From a checkpoint of a small transformer trained on Wikipedia.
Architecture: RMSNorm before each block, rotary positions, no biases in attention or MLP, untied embeddings.
Training: 432M tokens, 13178 steps.
Each number is 128 + 32 x the weight over the matrix's rms, rounded and kept within 0 to 255. Layers, rows and columns count from 0. Numbers have three digits each.

# up: layer 4 MLP up, 768x512, rms 0.12, rows 386-403, columns 256-511
# down: layer 4 MLP down (transposed), 768x512, rms 0.0889, rows 386-403, columns 256-511
# gate: layer 4 MLP gate, 768x512, rms 0.112, rows 387-404, columns 256-511
up386:081108130137132125154095148156105140167151112106075082129148125109121104084123089184080196150128153169152160169079083094150114208094097111108085154115155094130145134099083124147097092100153124152146076098132120158150122104154076112095143100148108167076097122083139080081140124082157058141161119137138148098134102098130121194113133119114131151065079149142138140157149084214178075173136093175115106160134130127126123120104114171128075145149122108173091117095171105175102114139098092142106142151159124108148120144112171111198067109083124173154069104119143188116095173120161128146012095149120129123146080145131160107099179176076145100139101135125142148129113085099146178089134170173073137168146103119081167172118190104167140138154173120153148146130134188116096093113058179
down386:108134112122129142116103127170091147125129205094139107129098058049118182123153132126187138182136154159092165139162138141131108082073100164086091216115098109195177133119118196138106046076138186157159083099138145106092168135120133101105159175133139167134170140122157116131155118087124117159107180163147138066126130122131109103155199137123092149149130090093113079095169105167110131102164076111104125148034122149121137133080111111175092125131083115113134088155122140153088128140120110127144078184121140166105142155096152116168184119107105171131123176051113134190128160140156116189086092103096162104136123166158027134133105196152096168179144080143110112186148161147134123104122133117181163204122154131118109109111089152129070084087106109196159133120146140108113077096131113
gate387:200150134099224118156145105040159145142144155185114175187114077148118173165121140105170124130171136181183122195143099150099106102155106150066130117142151088165118162167165129177160055119127099110134103132143093117120144118130156091125084145096136143141104144130068146124151107159110104113115166122079120152112152130129164174176058129172108193147133138141084125166143128067095148103142113182104143149110103141134165162090191193153104116092144172148098140124171133123161115154096167167121140131153187162142132115137109081137075085139175067179144027161143121127146121153180147084115176148147166166124148141170137070124196139090143148186132111128112107115105134122101128112063158153116136103139142179149094161048138118117135140110156147107140138134186013077122195069066194
up387:193165121131111132141126160153161133152163128126210112113107095104129094155139180149122123158095135102094199120110102113171152128097141047195129110121112144068170102094131093120086126175081066142165153070163147115151141141116113175161211123164192135175093158144112146152130150055195178151067103093120178087169128138116137043117118078109124075160122118111100105145155137142135138107167072133164087108122186101145167072159133118150148107148133105071129111161136123110117132173168058164159062153131132147134133214188138102150157160163152098130158149116117177120158149083144145165123175133136113061126090135110111096149076116152063110162185054128111155124139107072067102160149133127095111120118131057082101135111091150158084139142121085123137140112109196134133140085118111
down387:095145120088107115116139172108130165143092116100168109132096124063130139136150161131121098188180147136101159135103151146136077112162084105090123167171062151169121099110094089106149121139140164155116097142083124131110133111136128128147117093127107164103075141163117100125121128111098140160114123130090113045089108154116130131074109136134128147152110136068142123154160167117132101123121081121169128096078180138138140125098115145066198103147128098100121104157113119129116124102148077147123184099120149117085107115096156109118080126227143145148109187165016103166137112079194141144168139139146145114132110134187090113137146052128096125137168120079082118173163115129190156091130142136167099096147150098170114140127124124132104161163177108135136117162113087136127159142141127
gate388:124160094136154167180135107133140124124104129136101129161129147214150125127111152172079167098126146124094110065182142126089121133123181169184143145143190092179134184125110107216147059106160142094177177107098153132167131128121106149184139111100086153074101128145150151139164160091123109089170139143130140157135157100110165120131180129155155150114146137103105140102122119102103124093133161126171101110096122176161117102146123115121194105083105119129149103110178207068150093114119124121100133103101103146198140122146176115068109110158103143162129099114142155197060142134148141140112128164045141092111106117088063038175138107173106087104148135102124092121129113111095130136108109211152173098167147144081154091180147141119095105128152114094179106107152145150169155117116155
up388:083209154102090120068143180125195098140149119196130111076095106137116157133065147177080112124143108129137085138146123169147099090100135128128162139095132124090093128113157118099128116105084085120123123082193139152124109159076133106109113119192133063157162089114161112133073111106186157150181085116165099061094143159121116113141090159053187121098136142100104131085120192198155164102103144121145117148133144135147119098172068114169092128063122163080113157172123116172140113135105063062161107167106121120120101138125125165114138119120074137093087154046114129153109134074150168147073064108130121123135209182119119183128148095092144117150082119085119064120108136155132170062157137114125084096102179105119067153120127125114134123149174105167106109096118129107090155142125084
down388:178099122101078153107139144146120114118178100143161099083137224050138086160131119121229131100161140108131066100127143128077145139071086126060148089092098065100114133096075090086132143163112152144151094114120127163081083146142137114099131089153083082183069190223186143155124129100146076101188138105117165122140088151164111107190127097092127105148174139089149094185153182140206186167100155150101176105158131090071113133144113113089161120164163101156185158149112076110128117133159156190151123103161088143126069130096072104146100182174130162087120090112092104100140093101124123125080135112125076083132139137113160174082162108148100166081104099115155142101197141121176116155187148155121141106137105122169141141124148151155177094161108128140120104123073098158118079174209131
gate389:133211105137155111182132145123131113196140078126141167152154139134095132138105101112125111086181094101086128173087147106104224125150131141116084139121101140106113119144111133154097102083119116170138102147106108080152161135121142167155147111162135148171110136070153161148151122177099136110139138142154150166155172130112157074107098125162124117129194118103089097125119105134171110101095194156122160111037136163135108177162131139182151074134150142128186051112075110154115075139163117206132121145120085203136144133124116112116171183128093123173174092109176113116198127119124156161121150124149127109113134094123145107154078129098128092103113108140146109109149167125057102092118075123130095115105158119085124121082134143157119114159148123095116088084102144093107159106151101
up389:067145147107170089112133110170113160163109133147098064108052085112163167128125154192185150133094093062105182150136111086135073130127136124065101169152092106145164148139138140108159128097178110145138133076152137131125090151130106116135139120124103078115148185131123185109132039075103122164139200116152145099120123156119125142100138114137087095089135118123119162102168118158132125116127105106157121142098110123095090097128085162083113132089199082102198113052122176162104125073157092091084192143099129104097179174098106136181053094142118101116076172124153115086159141094122138119182129167093137140134090094131164135099088083154131134119175136136141139163154107123140107149147103118111135165143087110082111095148156111124109119178123106122135167136130140133129103215112185
down389:059186147113158103141153124128109120120105136144141117127172097087103216079149122117163132141085102115143111153098129114138105137157092104101111093113089154155095137041162104109154124097129101199124105133236168098132108130118125109125048152112172094158119115109063125094197129075152084174095130115145150084146080097097098166109082175108129055152079135137119098114165117130090139117095125125155109147108105157110090116172157187077146134192198141105134152082137098107156141105157141174097121119114139170129162184149099122163102085106171176132178142128143144120140174125036137088171144136164068121128078111101079130137107162097125127130110090147157122189151139092132101184029120135096100137096147101173132170115162152110136160112135116160050128109140163177180094147137113
gate390:146141070170146174001135122095122100168082069097104118155121197101134152095102120130143099180107116114100111112180167140135120122086085109159116163160170153162088140081073082183140035162093070176149109167137210061118134155141175144160108083144120043088203109116099053110132095173202099126173129136072123155163223146131157061119082124151037125141129111123107046152093142146202134110141120084141049091104121153097107122131126125146145102123103124138148115203112208153109148141149125153146093170149140170171090210121106183106104119099129125061095139128140173187164131120118159122140093144180122096092112092146101117149093095199166138138117137169147098086087112104157181091146176097135102112121122115047103146137168109173150110071100088107126141159124090128182095090100138
up390:100157060141167044118160152150099138141104108125093087251157134144111064075123109171219156121124184120151128140123144123184146072143117151163106150110107132103114147104154163156149130128149147110151127158163132111126137053113108176098037113114149153164176158107148159150189117065171109120099123133158172136142089128065178088114043146124125125125170117127121114160139160133137110079180154174096087137179160136164134139121127120161106112084085133074124092109127112118196167126029145143157160161180140151149122139159060078090089129150149134133173148171098108118172163117165178093111117129137074119079060139099070138128109125149056117151124119106191113113101124050118096128134086107106065117168091176134108104076166153139141085117141162154119091092111154102118134075096132
down390:127122150089114107139163122041100097168149157054178110178155146144174148182096032121255076141152101131114085128102109191128123131125127114137165128146123092132146104142145126118136145113207115114128173079094079110130143079104095161116128097177111128136129126139116082085087114103108102157131160175119121121134064069178107155055125139081098099110179095095087170128108111164093059168059121197150055127117145102175101125106105168094153109075138132100159056096136142158110086094148111064101124090120121136109105057151113149148141128124114164158132148131150162164152093109134156150130117173125116136126136160135129117128096162146063129178112175097123079128100177135119107116130160152143162116098184189096098107154124121139174153129101121169153133117124149077084125117161109
gate391:152157149117125123116128111147136119118146140128161151106090096161143133147142109113190092150119115145080105147135121119130121096132142120101103133099129124130091124164098067130144119148131117128164125096147123125104138124133129137136164202147123090141123120147136153166117101130118106165167179061154147149130146130148096115162124086124122146130085147119125150147114136093121113098136094131130087139116133111108100149115108075148128116188102161163121188143133103097126134106151150126106132105146153137141166145164132126100136118079165151093111123121127099144112118142106139083122098133158127101109116126099123121098123050115170160124127107141127123151143091134106120179193176151117101137106126104144160104129108119135169090116121156139139156138145153148128125156109121
up391:144157090131154095143119116163160114171127094149119146122149089129129128129109133094181197119148163159113107172176159171162135119125078096136126159103098112154115176094148115126162117099125156146129167117127132144140111120156125168152145112138130171136104126166136123169151116125127144140143069146119091136093165133169180137110147112077178087106150128136145154120138076101152100092126122132102118124147097110137130129089138120122113114115149090126165114121118143139150160127151147107121148127088126144106127128116135112159131134146135140120109091139095166120161121157154129123126153110196127125085129136160143151104072145069076139167138095100131118122150130157116167099089105125124172072141130075120152129113138144165101085086080071101134116127134117092124114122114138
down391:129110136129151129120112149122116115130118131119139115145146130107110172136142149131139112138129139124135167105126157103139167105112120163136127172123145138151142111152139114118174166119142168166120129150130088154111134134102107141122118095114169128131144108118172185129130140144085089116112140119063173130075086106116115127151100141147091131145093096127081147113112156148147109101125116122103155104110104097109126136170101125187143204145159155121119131136111145104108123136116128118125132133138139147149175145124151155096156116144125125071136163118126113103102122114108133145112109139088133109122109111139146125138137130166186144180122148128100161156114129121110109159152128157111101141125164124159140129134112125101125142129115129110144158149104138127120120152148111
gate392:126171165091098159091085117101114192109115089121152172122189158145146147076089112160130117164142095129124091135157149139156093197117056193113104154126116148191190161176154207147098141120104112135098157116122108122178142172168130049112145125159040132097162137125069158133176089099104116168143173150098131138142124077110095125194134163160120101082178081181095105149117061154167141153094182130110158124120138058107094126072108128127078152137147149135217121075141150146134096171123128131152117153071107100119090137179113158187149173161160057144161156165132165070148166084161086079099187079135161133199074143095107136126130182125173101116113135123150134119138143088118134140138096169134186204136119108157171102144094186137138108124114122132156116144109220135097117147201100
up392:134135099153165124157091110061076111108080120173093163149134052158060118144149151123147116104048138126140095186138198176153177081068144149124137167064171152178079101071129094128144080105154168110208098141117125100083174117121134169137169164112133178108156175058076118102081121096112188134148168097118130089111144154156160123115106151123139147120239126102133092142181136150150102097128124056143111149100121169162084145141171119153134074150118146079125101111138090091084124097112202123138148094127133168098113124167098188131181165113117147103123089166163167132112193147135080051196120140123156139119115124128109184119104093147125116070142127142138120120074125069087137107084126158115046123107149123075126138209168162100177155090138081018167056172153134119116173141167113
down392:122097154127144185087079157123082114158122138148148149134117219095154097124136162109103128103128142112134121115123109143148112100125184132093177100100168117097200076110162118146075116151125110186132153145126205127108127166149129073149221160104128158131085144140099134120047147091124214131083159064140117060143107115151188133175118110101203142108204146133144130150067137152094143112170097142162131145118158154168135176115170095191098138148118171165120097177071107228087139165130155135165110124066138134078122157100058180173152145139148123066093145137049066165169200141115076129188150133155191184082080100155141131155140155074128157128098080088186167119142107102131176133104118130097123131154097139129119101174147094130184154057182156066153094121107149135050118084133146
gate393:148129130125107133100085130049152098100124058140133054127092142209218124115093073151160119174073126135183165088174096127119085163088133099152109093117149137132119142190099169151119079106144093103085091134139216121171103137138153152125053113123118148138136165106111095167183145132209164092122148145093184114107143177130140165140110093110060105189087153109108103106113168144145133070119173208139112091065116140069106132138136116131129035126146105133174114145144132130113163128126148123114141126183150149112185086153112110083109110116144149111059129121163137141121131099116126124118069108123056154165109078095170172150118163110102162119163113139137148065172067152156125213118097098094240143143158173118127092091145122144124120135165139118122147109102128109139117100128133
up393:102164149062118140070142137169116154153136153136101110121161016030146143102114087116127105232098084118145138140114129121171106124113090188121121139091100095080110161093114094113136061081093116146132086160133142113128110149067179155170133091128086113151160072102081100092102120101074067185127138145212126176125121095086102138194142164115142099098119149111123189132130122099182160205125098148202150124063126081211167167165171101090133177115101160118141154147129153152110079140085148094131134227139123063103150114128156203099127120155159125128156105048092079117151069115116109104152178100116121095188095119070109069152145142135152112138087101122093122159101140147199177086193140116132079129102112110123108113129185089105121150101115117171123183134164166162138141131139122
down393:093130122135184157140103132145177078157139175111109129077149141141096063116126136072133167133157169123138090145134157077066160156107122170064109118141098173102089143177140123177121106146122143198167127129124062066130151099088094095110148163165118134113126147097132166153089118092112087084080065138110076172210111181088126132160139134109154140123069110123149163108149101052142198164160140095155145102092127136117155147128118163102124144119157120165132180078159104103070138133121143102151142100167207161089075165137111124122132128141135154110164064156074140142137124116140142106095149132159172154128144140063104215127145136110192081127120122119059080181145188089100108115073098122161106130085109132089147184122116133135106125150114129094074101097107138109138130164172149
gate394:119140114183114069161107091151117163140158119161140113146106093202101163114208119083134095159163122130127178080141125126123119086147119172112185158150192163140130125152125110127113125127130138124171155140134149125163116182190124114133050154143134139097134125144123110116121116107209133071077139073115136161133133130093109113082154136113063101149088078179137142107167136133105129160067075173134123122168146094118082085127109142096124135092149103097129120150065148089156154143156167110141159127126166139152148051143110185126124053076136146148085160120191134122105146145166131159175134067154116135101166130141109115039060091108164140176134089118152139142234114153141123150160133141163115143067123113126129061176125137141207146149134131094193084116151121120126131131102202
up394:094136139191140149232122129124124117094115145167168167152128120128082179091128154157123116142091112098125090105127093136169121080206154106048132130106149120118182031134146112084165191189155199161132157059123124146154081140121080150137129086130199187093132117148135139108158142124130148117125147168122171178156146082139120136132098191170123163130107185183100150180201107125127071166003110167102103173174134157106102130106097124131159117063127116146103107072143142126126127079048109138127133116075164121173172090102231127125117117109143124107132122182132159197152152090127046127161099161112130221100123109089079151118159043114113177154124055105135139099095145131156127117126166120154164100134112136111088137148142114102140140099093071177114087132132107092083083094106170
down394:147128145159121101129120150093154153158113134129124139111179092064151203140129134130165069152112074143096157136101122117167164115182113069137105120155107092131115084149134117098163133081129168215125145124165142172180103060157154108080089123089120098140130081175157144128175176107116108161132162171127175151118122132191074121102120137101063158160168122130191137188100066079154118141132122123141154203157139098093106129149161130221152193123076136066132093115139148170179142098096088141115107108114109218143109138177129133156137138139157140083117125141132098138120146136109132129119100106153108148135088136120176178125093088114122150125083122104143113092108122093137132125135102100139125136093108087119120104106102114102169132088110144170127070153056105081092156146139127
gate395:149099174107176096136160113100094143131159134106120136100057095156111155133108122088151091145124060111161095032118107114117141174127120136186152118146060095143112138133135142146109120106112121124109122131169128193157095120168160137148087168155132142129134108152132118077137181103075071066121080131144123171103118107110129100175138128084107156099136126125110111129117200105142102157146127140102101206125112158170140152153141166156075142115094111122134063068107134129167127113119141137126132118118131118109103107109120110149133124183109069160121103143137119109106116132099134085134130113105149102085121134141127121123159130133171125095098155124102161085155143115116116126120104110120106131100077115129097101150127132075091121135129142158132136127164190184097128119102173
up395:146152132101124120120144139094093051135113140114140161131139155131123124130158206141170100102116118116113131115164145155091150176081208115140135135095160157173150091133111093117166138093130137114120152124147168159111181135100158094109087150107107139084127101122166122078145156181127084125098082138145109134103151143140125139126104159072106107144090139114075116197160108145152098132128158127082099141131095128166134130136116124130145097118105123105150084081124148153154138132125129120150158146154156160090154142115112122175141145123131147148164141154130180114121110106101144170170191069110147089161146169129159146116162161129140131199073127157130163153125139088109082113154095137164127106152097161146122104089143079082111067124149178171143168164125150112185147109137122
down395:135172165121084092101149117137079097149122125173100140105092108113107160133146108148192151113078121119075161068119105133139107096072112129119116083118092122163113109134173188181137149130086094180152170109134059088107133131108140096127121061187124132119103194148129096102120174101091237145138082083186111089099100133164094174129196130165121099171049123116036111184152083140153127146140129114129124133098114153104189067100146146161153153188157114069152161111153104090124185140103158155166170162105135125073161109148181134164177113164115137145128126064130166197095151092100059125127117125128159179147098153095120140124125164092148124116138149145120139170078105109189120164108133113158138133119068156079131156116118105109136147102127192067134134148128099196163095149146126
gate396:108145104112179145110158103162160127136084135074125089163196099095146111154109109112102155130139173137145095110090156122181114122083133105138106125153148174112132129095098159143122183144137136088161154134114166089124097104141176183095089158118128173096077121161196117086059110147143133135172141173087117112120106140080100158103100081163067105085196166154091152084046115066081141136172101096157148072083117125127145187159111138130134130151141107156112106163147117179118161123142169111179120178106092114125119099145091097074166110089095091172140101151110181126171162101089080118069148171099116137135112126133084174107099154125141118171130082123099113142121106104105089125061149158119133092143144116136151106099127112093155117073172128058095110136135074086113146123090102
up396:168160094118122121144099089108144079097141102133111148132110051130152160194110172159145118158124112124071132129119086060177169159132164170106127072125145153102135147121052144120095098132162085141104140127108123156131129117123111089135110030114130100136172131117063124104112128132160126125131158148120094158152079130098087050148135104163123129150060147114153146134162168158184146069118158078168081155123196128106112180088179160147168146180162111113069172103110127102096114017097095040135127140118161151122120151128117155138105170088146117131138098128134141126169144065138086107098130129039130138100096152101137108096198110085140135153105093124083135103139091135141109178106138133114135077139146137124116111104132153110162184185095165170203131169121095133058153122146118
down396:116115124092093153154159106103135104155083153143139187153147074176172155079105120161146114170138122107171165106116147153099137104138173119102140128136051125135127201123047152136116129114177121145136105129106126125099103128095107077054101094126114130132148111155128060154150137090119131103157095163181117143122105144134108105134148121050072112092068152132133164134125225126126104138156051136089189144123077118088148113154146098158137158147115168145121192138083137120121072079116154070123118153099110144136153134158104202144234146144160118211192141140143137111171159110132086167119143109097137149138064164131143142118127150131170142146170122120052122074173170114146089096110120121109177144210150114126090134112130157139125132162120106123146074089155166109084118109126127
gate397:089066110064138114096090089138152130089105138080131130156174144100147128107146103120089162119100105110102105165117138113154101113084116144091195098139105103163106128119112108131146129152060123086171156181055142166157117148117155091056135109182115178157156137107085150149096140132108104181133142119063127091119091146104122114180116121144081120157123168090160083132115101093140123176086186233120092065127161091119122167105067094136092108114153193102170180114168108091126140088161153086117114071115117116131070097127086130126173132156078163154101145202147136176083137118138084123118168114150136112118107124124072092085091135107138123133162132147147007097139174131159102100163097157123153161068121124122139199108117104083042134185148148166146125160178077107151095139163114
up397:133119094156124124147121097179125086118184082117084202103160087128108097098119078070151113106140157143077215115128159101099055086124124157095088142120125098143103122130096128156109133202087145155131093105124112130131088157115122156107157172049148080120160119171150089120183126172125040169126085129137197148100111129132127169159103125108105165165197120143179108127119181125137116116131155118113209151136118122088135148130155095148145172153071110150129149201125122105161139103107142102167089106096140169052116105078207092077166115060086143105132163157090121096150140187149159187135132144093168151131134092138136126087179076114061119072119095144113150125130138107113126132049084133138145164077146143153086236139153077146141067112152175124096134151162147101141147130148142
down397:108084117099099111094175086127108112152105144121119139148118119120130159165169130135015110159073118126128146210107088090143140205099165182208105126187170164151127183141131106151100137148066107107100130122150073112154130178129140160079043093117187110141136159089085163160106185134125129115141099120126069139101144094172097105110157131137108118197078102126156152233155141146093087127157128130124130136131153095165124224107085125158140152136190105190159058189172102049086105143102115165103160164153106134138151158123131113168171159155162111090123122119077081124076072125079144180107133120041078112176113134158144071143102194099125167108115119127101131115151103142100115097096089104078101120157146164152136142137180068125145184128131111168184095140111061111145166097100091
gate398:175139106096121157119162113149128156179136116154161114119115164142112152079171162130170144094073106153065160112124172123112105167118109164142116099068146149101129176139134154132122090160124111126110113082096122143116099132117115074148152134126096124131159145180130115096094189119193101091143094143159087123116146158152075109087097116140121140120171143139164061125146103089193102151169093146198139150083112113162128127048145144132147091139067139146085110097110091136103106136162121152152181099066139129117076126109096090076193145124113117169075105090120150118085181170126150114151169175089136153115118114104092073108185165130150115141098136132150122061097152133162168152156130095158182098127100134124153167155109062086158130132136197155088067156117133138112087136129109
up398:147108062137189145161081066154186205116099131083088061105153145167135110145135149088139170165136156177147109144038185129147132155129137172140104144141135151157107144206113155221107172081066158085126118182148109142121097144103076109095155138061110112163083112115096114117095128051124173139123149150132173124086097113132068147175128168091161116079129102156091133120133146091079142149098117108093140120139188091102115115133083054121133134112124172118096101062148118109086122116113063103146171155121156162150092113156218164073153165091221090151176140136169111148096119141148120159122106142131148147057112178147157150112084127154194072077113079116148131047142199113144082159159175130078096101139131159163107130099126140120104158163114149149122100096150163118111115110118094
down398:082129098127169080105118115099148105112131159121100097182145127110097116095137121111124153200128125192128106179137097147142073082118131089132115082112152154156113157089077082105118128102176150127107129141146118162167076109102170150102127101108116101138115132130086174133118108110126179148121136093108210192115147065171025161156140146161145084062174095126177133122102131115122107146108120128087089170187133113135161121102102078040189126115092115096183083138142117119148142107092081146112119140077046178123095115148167161104121104074140133133177094206040144094157115098131192145105096146195109148107180149158134096121129137131104137059113089118125167083124121099129082195078142150134138152184159172148159125178108107133085143153179114145121097155123138134084136145167125
gate399:150105131103131128176099149117115157155120078197078119134099143130111125144142066129139100143135124105120155168152135152091171124176097080085135164126111163145129137110109121147099110152125101173096121125150151142105074185121108128109139134143137109093106135131087174130169081072118143157110132111092104153072161121121103231031098135199180114157091167147171165111112090149138144123136132113129112088152090132090142132118170113109127190126115156161143132215131143087161061062090088114128161106128098144138182097118156126138093089155129067098150113189098115124096144128125159089214114139183166094106160136182133073149096123142160114122059142150087174119114112120120187104149163109165098177137151125143169137194106160176065142144115121125126113121121082161145155089145125
up399:107146125172124146208151077034131149141169149146133186163123151075043097102121154078195004092077106083068118116185117126090167117091177179152089129141160084114084103130099122114081135112190168135135140102076174077091077126108135151171207094120119075099142126142167194150124153098091135091139102161152107101144056134143171153141121084053162116103144127153193100109165163170151147139110071115119119114075159172134150153088097146086115144104156120105108100172108135161137140093145149137148168112096112136128107147105127115117082187151122102221126138120158095081111094169106134162054080080123107132124129046102157161095147161113094087138077139159158108134163131089164135121092106117110113153179168144083107055198163149101125146120136098190125196175144166114111124126132102
down399:079087137127075102071128118109155136148114180167115077077074128149069143126130091089172242086183141132074080201144101118081147138126176081124153112151122141156074108116138142160139094124157124130136182159098159129095179164100127091134118166065191102174202109087158186162147062153149117185090075086109160057152181137158148123095104123128100109079150081099064081135164124089112111119050135176152169143146144127130114104095172124149166110115149074108184161090154159120091135187112128129165160165174183125166118097084146164119107178138160118085097159048096107131138144080099133104128166180143069186175078090097132146094103142154107100134144139102134081114105102113096133151116173156110128084092126157109132125148126099116167126116148118083127157091188139142129122113113184
gate400:155136104131173125085145120159140108132078079121132046145079147128152143138116146058126141149152162171137123106126168096161092083138102076082137136140115147068108110145119184159052193109143065141136117100075141103147167165155110127139140146122157174128101126131133139135113176116137185092152166137133134112122122120109102150116129141158126110115101140088164160140087134178197187097132134090136124137078106153086162124179111063161108123135132035135115120164140102112140116080132101106137157203118139074117098132095054127156093101174090125129068125074121125096142188135110156146103084113158140101154084130135139122112152074115093217150121101087185238177081148057131110106134147127093102121069119140127107122147212070138097108134128114192148100112148149107137144113056144
up400:084116122110104098189147125118215104087143108072087208075145070092084124076097121131083147119138127113099137139085149109073110136130132143057132114107118174106137085139088068118141065118103123200136087100069130134125111091117118105051170113044121140128123117057115121146096140117058093098067120130098155095126144112127162125156133181086139119131145169204207087136115122142092126176131142101165053154128107142232171124096125189204132123121122142079179098141086150091108162073149092090140105193067163138137152148148158175154096075109142105063109140186104127072108109039168124101133081151104164123142133135115145178174127169150192078101169135106133124103197162158178101150111147151107173091159124162089134091141116102100186146140127120119137087133161138101115144144134085
down400:144121142089091137247148157143134120118167138112136147157102119128126102174187124108193115146042125063154143138105143098137171125107169199141131165096122105095140104106129117119128075128055126138149120080095129143138094122088152129144172131080141159094082180128115118158143130138104131126132096143129091081092177148143154129128156151108087135097115081166163000145156123099192101079079136135158080121095096220196190125099068123189126125091084099124095101182080165107121185118088123130115106098158096146129153106194153009131140129111172107173184113144152161148170098110100082141116176177074148104100143132094125145171114157164104093123111091159169094090098131124061188149134147139091124087113177182136110160067108155103173159183085114124034123141153125160101108146114148
gate401:152132098128144109132098149145112139149142131135017161152116157162119137112190099110155154077114136131165084177158157115134171106099159128139097166101140183160143092105128162149117137138120134078117142154129143080125178167106084122142171134216132159139112148111146176158173094143119166109079163111083072094089123160176132174086200083190150144129110125036126094145092125129087126114165117095101081168134140124133162136142112126121091137112090123150110118117113142154129156131160170161101107124143171191135110124130096151124149163117132163134116030169131137107107115096160080142111084100120120157129126148126115092158113155099144126106120140079188113125139084147097101114100128132220126101184172139088112124076128135113163148109136120145124088069162170143195064089140097
up401:187070100114119142123133173128162193128035170069134104160163147140117171045190162162066098169172103130166119085108141140109122164198132151115136190162135112193146077110139118108111156155091156137143082153136170155148153147177068132120145073110122112130092095123160143113169094201216118104056089137173149110111174141198145153069112138140106090154104136138162188101176152108142158111126125049165098123130088172136116154089090100165118104112172061160154118168128146123144165090086104115145159083176065130147116116140099115103175114153141187171155093158105110101141152123151150128112104172110183170123176144112160145143112189181118171111119127152149127177105130125182079171161141112090197141138116174197094114085138162127152087122115108165119062181144114165142098161159116
down401:098135140150078158161103162081190167118118086105168146107171143196138160124156193079084162118093121129168138087169102135077117139091182096146108124153163128159176139117092069100127159144148164149148097166106146107156141120112120114136206055146186117125204084078123133119159150088179127088074113138192132159103119156170149156123144183175154115158155149133155166124177098183115086048061094113131128151100084109131132112102143152154144175162111082131093124138114146170091076106099117123148110120129141105127141157188106130140112180133104081114091113098116159136114099159151179142135053159130129162098185083118099130105129119146155118191086111149143129167107091132165110118137144118133099079167091120204122107156152090153123180102135176202102091145156129099050164153159157
gate402:149093189140107086111134096112114130119125128131175099106132122098146146146070130140127137000141125084139132168051140107132144155083062080129078132145147128112081119143176118112141057123148042103076112093159159108135131161148155126166121135076097138169171058095145123087152102119106138129092100139179152169160145109170081114153125103142063139129135147151086128144120091106128114186094136203094116109142110140095124115106071118169092152163136156122144127142147138120118125098141064129144123119133126083094139107035151086087108098158082147077145110165142126193098097130116159070128131145150129142103140151155114131114110132143124189105130149135124096183154132136159153109029113163100096111175176107179161176125166119163130127100227182140145168123070075133139185154189115
up402:152192137171139133112116090154140155133112116171077077173136126092165128140114107121184210201123113135095115148157102200199104128125131156192136150111147162133221166078083088138112146141097136143175106047185125202165101147172151111158134066183153111120124147103128128071112173070137129154112079130104110185152119133117082142139079115107174102126126133075113141124078194065134122093137137097122188122150170111092131140100202089152209141101115122206116117088091151153175149155147128162159131123134161131159146159195118149158131102118157134154180171114170090108176145126099175120104143113146089114102171128136115121127135095117114169155146087186127179143104128132125076090099141068153157160099140180154114106153095131145107122122202078164121128099098103133112087156132121
down402:137144143104112097119134178123122120122117159093120119110126192129180100084110141126201096101186169058195131165143142136081168137111164131091121121082082112174127134153124105177132183197118147126123111099156164095142089112084139135120159136048161150090183088123107131236087105194159151129095116153132156161171090113129146107136123146157151159116140142129171114109131230116141134158160157135109091127112116151096138201105163141128110083147109185102141117101083131133126096083202164170117132081100125065036050106131223119153152061128222110122156164134107142114156103098122173125135121122071146136114099160097089166138156162086174085108136150150096178139112144174110129068139102145130083127184136141115115098123055124114087127141132134168097214111126093162126140119113094
gate403:105113078075155144056104099089163142176108164167127157100116094140128099176136147120131095161107135075105097136144149111165082155092118137124111217112162107120173143131101157136202117107135110101080016191125147149064090127144130134131143141089142126166087101165074134134123127131129165208108080139158082152061120108147112069125139105107079140085128108052110169164115156120077186117162166102221160108150153146100085140117162076158119096110179142042119098148140191178102120115128121099075111142115093175076149091103167144162167151130099117155147097133150146172102123184148097113125155129130092097086121151133132093122097140100091091181151106134076147130122135159076104198132125181157082100064128103104121106121097163083126146161147117090143114109097180130133177148085151
up403:180212159109088191167104181075121120123196134142158190105159156123123126137131120148123121138130177127127140170086091159160164140099163125061112148113066177146108129135062124129150114094075177167128177151154077127105092154086093143163142118171153120123137151119165159206151093101093146129097131181082233079127070151132150157153124167160046161129102143082127131196140087161148143084120079196155127192174124160111095164169105183104106077122047099089104200109123111090145163114133177143138180111129126114227127235142177140175093168219155128111122111141135146164100150100164118144080108119125149107121112111076065140090103122112141082151143168068113109084143147109159120086076130119089185099131156145165134074143119096067144119103124162142145106131159040146171114140131133
down403:148126151120094122150117173111097136102166180101124100156151139121142125116073073199096187161155173176137163177149117158158075110154068106133118106138091145110114122135166088121130133153114143117088138147082161126176139096166121127114101126200130107168117136147225115132184150098149062157131090091179094160132150118130122097114141119133116134154099135117108093180053154082132117149135083132140107084176152089135150087145158162193107168141159094144110135158147079094150165123095116122118047119153161147133090143143106107093142110150173175093156132151169164196103076126073113165119161058122217137162119144108129136107110122146211121046111072157129127144132127176239126078132058130126096164147110127112096173126148150147145143133166100155047100089119077102119088117164092
gate404:137169142089138085101146141159188084155129141095152125102109149159108081113112175138121165170098149099149090149135138129119147094117158160119134142142126128123104076120049102127117082134151127120142161169173157125106121106125096152094143170143123152112125114174169172169164149119128102111126068165179139147157102141070120115185131170127113119106184143106119103135181123107178107080122190103119166163125135122139143127124098130130104143140148148123112135109170127116111165108164118127058127121133130106115155131133161104076161135165158130108110111164165111134114143135098076113114071136136087152163129104134130128139161108103145100152159142122134108099112143155179112128088226148110129192117097114123130129187106164106097108091070067127156165168180132146185089153169126